Part of a small language model's weights.
Size: 10 layers, width 832, 13 heads of 64, MLP 1920 SwiGLU, vocabulary 8192, 89.3M parameters.
Architecture: RMSNorm before each block, rotary positions, no biases in attention or MLP.
Training: a variant of Adam for these matrices, 907M tokens, 13837 steps.
Each number is 500 + 40 x the weight over its row's rms, rounded and kept within 0 to 999. Layers, rows and columns count from 0. Numbers have three digits each. The size before them is the row's rms in percent of the matrix's.

# down: layer 4 MLP down (transposed), 1920x832, rms 0.0263, rows 1463-1493, columns 64-127
# gate: layer 4 MLP gate, 1920x832, rms 0.0272, rows 1464-1494, columns 64-127
# up: layer 4 MLP up, 1920x832, rms 0.0265, rows 1464-1494, columns 64-127
down1463 096:479501470440519516512533519508484520446451487468544509490515519521551541491483491495538470507529513443492419511542497505471469483527533488503478526518520496530578410543481551557468569405486518
gate1464 101:531554600521569393474498549515478470386567531551515492497521493538490538572582489514479480462480490523438471464510534474558582489492573506570484456575460488522462493432512531441493496478482563
up1464 104:486558492469531516566547512493502498496492509481514444505538447509562442449477577500482447497457476448542498492469528443501564490465501466447580548516414520525488581526462573563556530556525503
down1464 103:442570505537484597534529484524507528389484542484509511483502441530456477597508490541436444536520494463505468488502548569451518462446502484455447443410497552587520531479493490494580450436489546
gate1465 104:476494489438491519499529471515546538408486498454431540528530504512502431432520521510525537526472458489462469484441502484525511519490518516534504498475468454417498544444475486482507471502400495
up1465 102:536473499473506585544513479474475477490488424465460520500553539586499460430522486430531433514492518486541496467495504484517399443491512442468495553510462549460593499527521495591481540562542480
down1465 103:469472489452480546465480475541497447497578553536491540533482520474472532470505537496527473523471503551494439426579527494483440508507527567504542553505478453523477498463465488494465556478507479
gate1466 102:513504524477442495499509545461494491447461509459528527508491529515491496432518511513490572565451502493465536487539476497489499473546542417527496499546461528462505535482591476462474513388526470
up1466 103:475444465453485523487552516447459518520520447471370484559574480514524474498580528534461432525471520530588587462491458525427522492521483476504555476444545527464461539494473482459566457520535577
down1466 102:553546543491538472597543506464515499500509451492525458478529528451476489519509439556486555564601483454544439455533460556481570519516516489530485566487473466486542528542521447474479465542497499
gate1467 100:497458518505556488547489576559452506509528549492558534531482522514525489510524524489537485500473557574437471484568474503569494496577489393507490521504467541507508527521500539508537471508489515
up1467 098:600555504478496532530495583559513472500463484520481546477505444576462454436457472476537500475548502523494431453471493514542553487493525463503448532523504526505536456529589463537507450481507473
down1467 099:505521565448582519532495524459514578492503463457519512540546472475495470499514572494601414508579476454541546565549457516483480425491542497537468399472470489498416554538467517576581534486523528
gate1468 101:492467519533586434559467439544462489580492480500556493481543461477508555570464464515505457473519476501479492506535499486505495470544498461589508537562503523486521500605483489483456478442467473
up1468 102:472534557518524430462502450431525597559456472495550512567465521547562391534506500535493547563489507404507508474530474551437499457540526464425429476487536553570479557540603501476413488481434457
down1468 102:476499533526514459513443512459496531523500463497540482536493419489587427498517390514488452550474522446493529473486469514537574488506486484500472502446483475493501475398560583495384480479435477
gate1469 097:460521467589451473561532582547462496508451484509440479563500474583480502473542518499513517503448513490517510549489442453534567498486537515477521529493472535439448443450519458479503464476497464
up1469 097:451515459469494463428535518503460489549453452541383453537419409505563490565488462489456515463512517479491501516527515471455533557527439463513539498473533560470514499431535485499511495504483540
down1469 099:481498429490451535520468543482571491475486537496492573496494540397551496515512557549511544543502524547565498500441476502527439432529529525531462504518522410478478449407422487477552495458452455
gate1470 099:446546539488501459483557533611571562499484478488407462511521500498454522514460464466474429508450488533490508488497453517492531516451551534502558481494481496475598434484482576520553492548446551
up1470 098:433487505572498495543529489525552539477449502531485449440463505539556498514420501517447458546498526438503505478480502509500515514466544494485428499437489543509480520470448501526544413431501464
down1470 098:461525513512486475524480542448504547515428442535436557543559495486510572453528527464543466549540507499454507481510477529458518458428604467424494455454500526472489476510407481547562450509509536
gate1471 100:414530455539512545535457558500421525492470556450503471556514548530477451398566537504445549509403479489522487486476529458467547507504535504428434597510500508527523489457501498450527436507419495
up1471 100:407451488527492520444441454487591526530510469478522548571527457450490446507458540487492433510491505482486525480447518517428477574501479547502483563516488485523538448401502519498486413558539481
down1471 102:485492453492559487412494550580495530501513453416521516511466556521471494546484474520493505511546535529542483508535510547514461533488415447564436480534427468500474476463506544474450458516430473
gate1472 105:484503440489540589449487549548481586495522450577550485467498436524481549553487505532432548495529509496427503594490560572454534523494489477430538522559451474425506523500436495485513460440496549
up1472 103:511521469470531487450495475481555513548492498498490507516537507542494567502454463585511524502465501502502466488554554476445464449504551518495557458465501551529421492475490457466505433482481497
down1472 104:501435471480474512519509515520549534503508544575511515538486545488472440456527509526461522519488510505509441489552436487509490512486523453491551517460482561507534490452473491521495520459424543
gate1473 099:537548468503525464427503497470487509473512526466518508503539527439507495459484437494446535486490474533515465537525512557522438465541407490426512503511462501534485429456474582494421486454474504
up1473 098:497471516516525522521509531428516426438429487513473444538517552498537523518410480507557511501440504503547506545462610519479442547433490508498518536501498504424482488529472456502545531481500511
down1473 100:467469521496482456514549577476461544460479520472518443534567479480490450510495458506552518525456506604575515453544427456528510517524542443464507383489468521478481431504412484533449474441521576
gate1474 097:492545475527532503524522476458480501500470528452503515472454561481494606468488538477464516544530530528547480535448562421486488498580454494461481502541462456545530439492590493473478512483584547
up1474 097:518502442534505499564467480501497489518487443498573529507450464553460446499524501464457509530563503439521593510457497567536541502538510484541534509514488454418478559460470516496505424496510559
down1474 098:536547497525444489486474505485520505532499495513526566513535570510476508527523471477474427517452457493385496464473434416508486554461505475491594421509467473506475495470459524469438540489439458
gate1475 099:527479461493494529490509532521456471474455522446486514466517479521469458504451515517485537485478563399530531467539452557514507474421509503558425488516436446529471497587495494399525472485467532
up1475 105:497442517485547554490545501541458457572448581507561536437574489468480428497480549499522516533428446513566517503582490525459523534473478489555526564496500481569465532472440461521508570454422421
down1475 104:457517512496538558530532483516471459541439481470629511423528520484450421503490539570599514483516498529525513512584508573515538534441481510548491505535505440654494583514532510467470578467427499
gate1476 101:531576523476512476505467491482516463490471532474446521458490512468436486508530452467528596516455485491498497452495458564563520482432504513494515491533538409468444508501492470521481538407540410
up1476 094:561575452433524567513460518483492494466493507475399534489467479463501440540533467480508528508441448465525458450513465536508436547447495518546487436477540508473452496541498529492517437435544478
down1476 093:455404442479480490414502602501569498487564427477543498443533472575523497498490529508456568522532463507471496529567480456483529508518469508524518498525527508523574500491576526448519496483529530
gate1477 100:466433507531430485465562545569477542536442458516545528439550539554546472521438543519470438515526467557528453557525518449547563518464487497454530544566542516531457512535481442485440512504498412
up1477 100:473517478534462520558393491482475529472496494467457517438496503575485486494486447436484412501514462469490550514534537525486455482544500480542531520525503545497426479484453475517503512477526491
down1477 102:564497526574497519500480513536519518483514480494426503523493515451492479514535500534511580486525548465472495487562481499508520499515503463451448552411512491458514449510497518500485412502477527
gate1478 099:568532476553511448564527457486459487497499460554531485536562525543435514484497523554528562532478499523484472538492502489526548451536508505430532563482488378507478459494482451470532421528451457
up1478 097:505501545561523572460528527514531510434510479486504482452531522568490489441511475574473469504485511537540472542513485476440426507522436506576504535495521507470457498527544478503516497507507473
down1478 102:541518428534478522470539490529518457537435460477483533544471480488473448484539523508465454477499566497484455452426527478467486447468545453412535497523469473523498530479482468521471602484527511
gate1479 100:459499463547496489551505466453488476549506579536446547531530512562440491413573512511489533511481517521447482469489482536495488503487493513518479543496465468383619501558486518458492510456458501
up1479 103:500475475550541563521486500559502417556494432549522509485486518459462502481544528583443491461495528489465471544466433415533530508498439499540452525529529446425471490568510473488502638484541461
down1479 102:536505517579478524498489474501495442511524472545504520516494547460486533526416513513470521558535507474452462488471405519511523441444455464512424511492455470470539436528528515453584500491483492
gate1480 099:517503477580522507550491573534447504511550514459442552511506472497492513510481537449473434500410515458528565510464512540528525431409419454490519490535485524455468428489489513452431519466458557
up1480 094:499507565397448537532419464473523451440467528508563488485488544447626556510543496560526409516573509451490508460465512512453466525500545464537562495488454458565531494581527490486465489453446437
down1480 095:467435474524481504523478543552509532459428510515479469442474463550464508548468482487524504540532493404469419604441495552526474487445508556521453475484506490463423559512498479469455481477489498
gate1481 100:526519485486480444498533528502466504417498449505516519465579483479482514494517488544403436438472490519466444492483443486498536510493491452503496500494464441587440450420531459425490528478469545
up1481 099:549520495503518453534531493560507560572457522534527565491448495576462561573577470513490515493482456469495491492450557523455488517416485516501530476548530557604512536545541545534515523519525431
down1481 100:467540457456567445528502537565429539508472471495539545487462488491441508537594511499492499553488567451545539531474501515504466491451489579577435498492502447532441573533508505535569481508530448
gate1482 095:491458485541608498497492487476440527439514483426468536474499424463509549488492511543481512477505501514491500529525519508558449529532561534483544485577509501544578518475536559475495432515569571
up1482 095:481499515424535550441523443450530524486448549506553517562526426572504513496506432504550609507501439489517547576502543447533524468521453558464500549477521436463562510467521493503516489512506558
down1482 096:417477505508452558531474459496487568524482526516572501536480549633483477534518593446467444529465479479475539513519493521560469548480488453436513462514489463512462641527529514496468467611490487
gate1483 096:542501509547505533511503505461484449518533390489490486473523453615500478435459502546438508576539447552481562431503447454516470511572427474583402530510559517474480510504556530493472488525571520
up1483 101:456399536547508545510488487456376564517496464558487516469446501481576469497567534533473433509522504520472445553533506516512517527533494478499517470510505533478492504449496467462477554596548438
down1483 097:484496482468425521453464469511467518460519535540569477497498490497552516556532518471502442489461524515460488555501492535475554543495462455493560484518535544516476513559563476494597475527444449
gate1484 102:503540509484458518498492522519451430488548456442416535473522430468478425492497495488518503524460511580508531489487527569502526490424524470500535496530510536503497498466511423511454433519540547
up1484 105:500541491531487530481578456481461470563419550473509440451517492442553512550441581460439459467507506569497593544503548511603485486546506553513512505571535513442446491493519519504469497521486511
down1484 103:540523426560521488529445493428522491467529561471442552432538482514496450476407439507409539459503470512462479540481476505518435533525473541475500529560487546516461386467495463480496480446464478
gate1485 103:457528526533565517488525534546441480478509586444524489484555502500551553512453522517464537489489450609546482482476545515523529494500460561494548579517494530577480461545496456457513488472460495
up1485 100:539531490529455524490415518529431531524467528485524489479554517448494583494536479529498425489460517518488577566443461496546541492437536538554442515511471427512549446554525460480477547497486429
down1485 101:517543520515464506485514516504529488474495533514458438451530553458487500465443587455465523503491523459471540471441446534506543521468399463475576548476459456468522525458542503466537453447517447
gate1486 105:549497510598480497491499508488458450511426513465538481521535531509503488493492536521504520504471558460500503510463553518501520506471483488518444469564462543535528461501522547440489524469495484
up1486 098:482507512493568556583497522504521512555473546539514575571537507409494527506447507469543505452523536566468489564498527496428528502497490532473489482474529490504498462532394472518536547509475483
down1486 102:433530533478545440492396523426512469510496424520512463466528489565500451512479525535531461528521529472513580433436528445458481471525450483445537463534470499497410527450507562484490524559476525
gate1487 098:491522486520539462516503499519506563514509524493497485456527546535390547512490500500533585572502512486458455448485464526549552490496510518484526519526528520463538484461479525474510518483480476
up1487 103:548513468437538505500516467541535474506456557470473490463476480457419492494423512515411531459483540438428518460569473509530491476485456473424656543513518495495573457423561503476477505516484492
down1487 103:489457484492585547564512500515454457482503515521546485531485454547562531458483523463501542487468548488519427478460475498492426438471500504470458559481523449493523420541460490549489522529496492
gate1488 098:516536475452492564484569482558543492497448474453451490380571540530529565430483521528476508481513436486496574496481491482465583463500484533468518501572425459521621470478483450496527391522457545
up1488 094:516509486599521410473505477505499477437521495493528466508506531508549562510528488456488521513473502478484446469481511486565565472500497493466484512528482529478445503439510546505472489441462442
down1488 097:430439487566503438452426506506555516541510473458576495448510530512485495476453546468498416477513466502497554562524507540537546532568445514451541525575459568455530468533502585465581511511433512
gate1489 097:509515494454542491506459472464526429508476497477481490487564463462491476516451449449468570485541485506477444490467502526495506525486486529489432526648485504532459499517480540430484451443510459
up1489 102:524499510485489515530537454537503567504514543460575488552514532477532565497520455459506425510447473467531527482506504481524482502519489478511547437493426533437485512552503535528556496499504516
down1489 098:517480470387559554589536498574516447559501483462564507482525448507494540525473476528499578486468480539561462478522478537462490464516578445482538546526485458422410482490497455440534542513556503
gate1490 097:513483463527484500537514414437496485455477408491561534428550584505483471488553459496453462510499519584519491566520551485461522523439522409523444501504528538535510462515523550469527488502550516
up1490 100:468504459517513496492502554585477491517525513476509473546542605459456443501539460551477470464445510484472555509543471435496521456506556510511572516464525519533456496486435499469478537527460481
down1490 099:516474495472545479453521439445523532509499529551508430480469469517508540428555545581465528475493542527550533499515500506472444441525447511473476416490461508430578530487514466449503461456542563
gate1491 097:458599518491548485481524609455460453432472488552483501574451464486478598526403524451574545556433483506436555443483484543481520516447499540505506521542458440489538435497450547488488483450485573
up1491 100:469555480529556477508506507509445480501487532543475515515437412502515541531538491438568563528512543469421617506483587434496471493472475476519494495441481451478524492495469509492511553517475524
down1491 096:459488489524468452490494484434493507497482505506482557452483525439493480515512464466532468479475453540539523522465566466491482481521453556528527456549481454531462563513530519484483572479413474
gate1492 097:527412541560470529508555546512519566445544498525517489471676533492464419531510498483509489454565453469511461490527501489473454459512523547478437472543498509474529513462461500459582455539466491
up1492 100:539477549514514469535487545528491467556474424517582577506508523478419520572503532554525544485510555466552475488483436467449503494495566404536441431467547469521487495551499502495525560532529577
down1492 099:436448584548509449530503511466453551421489432494532484449451489458507465515450488508438513538431444526568503464476488501463482550540528486490452430472432502566493545445551448505568485526510530
gate1493 099:530440429505492511511495428521533440490454549492541506471570456551492422441580477496500526459492425589517566557553534473480479506469523531537507453541437465433448545493470590587462541480518523
up1493 099:520484517450439493473478501496476550563563516516592446500517565527490536444542552503452446470502470476532465422452467450538530528496527488514481517532490509531501493433574566496527493422452448
down1493 100:502470567457533545472509519480487461481555442465534504520481524553516486451549463550562505508532411559518505576584546524617469510469568652458548469527482458469523579491505472513422499509481476
gate1494 104:504459525481560521576450493556537514463533497533491489533566498456444422503453611493469494518458540526484506489570502546514570554509545478552462538565527510582465523499528537444507426418498545
up1494 098:492531514468532503497553529462481606577543532555519565459438564510468543547536467525497447439545474484532459523458533508515522520481453482494544497491506503475470456415555494536490464544553531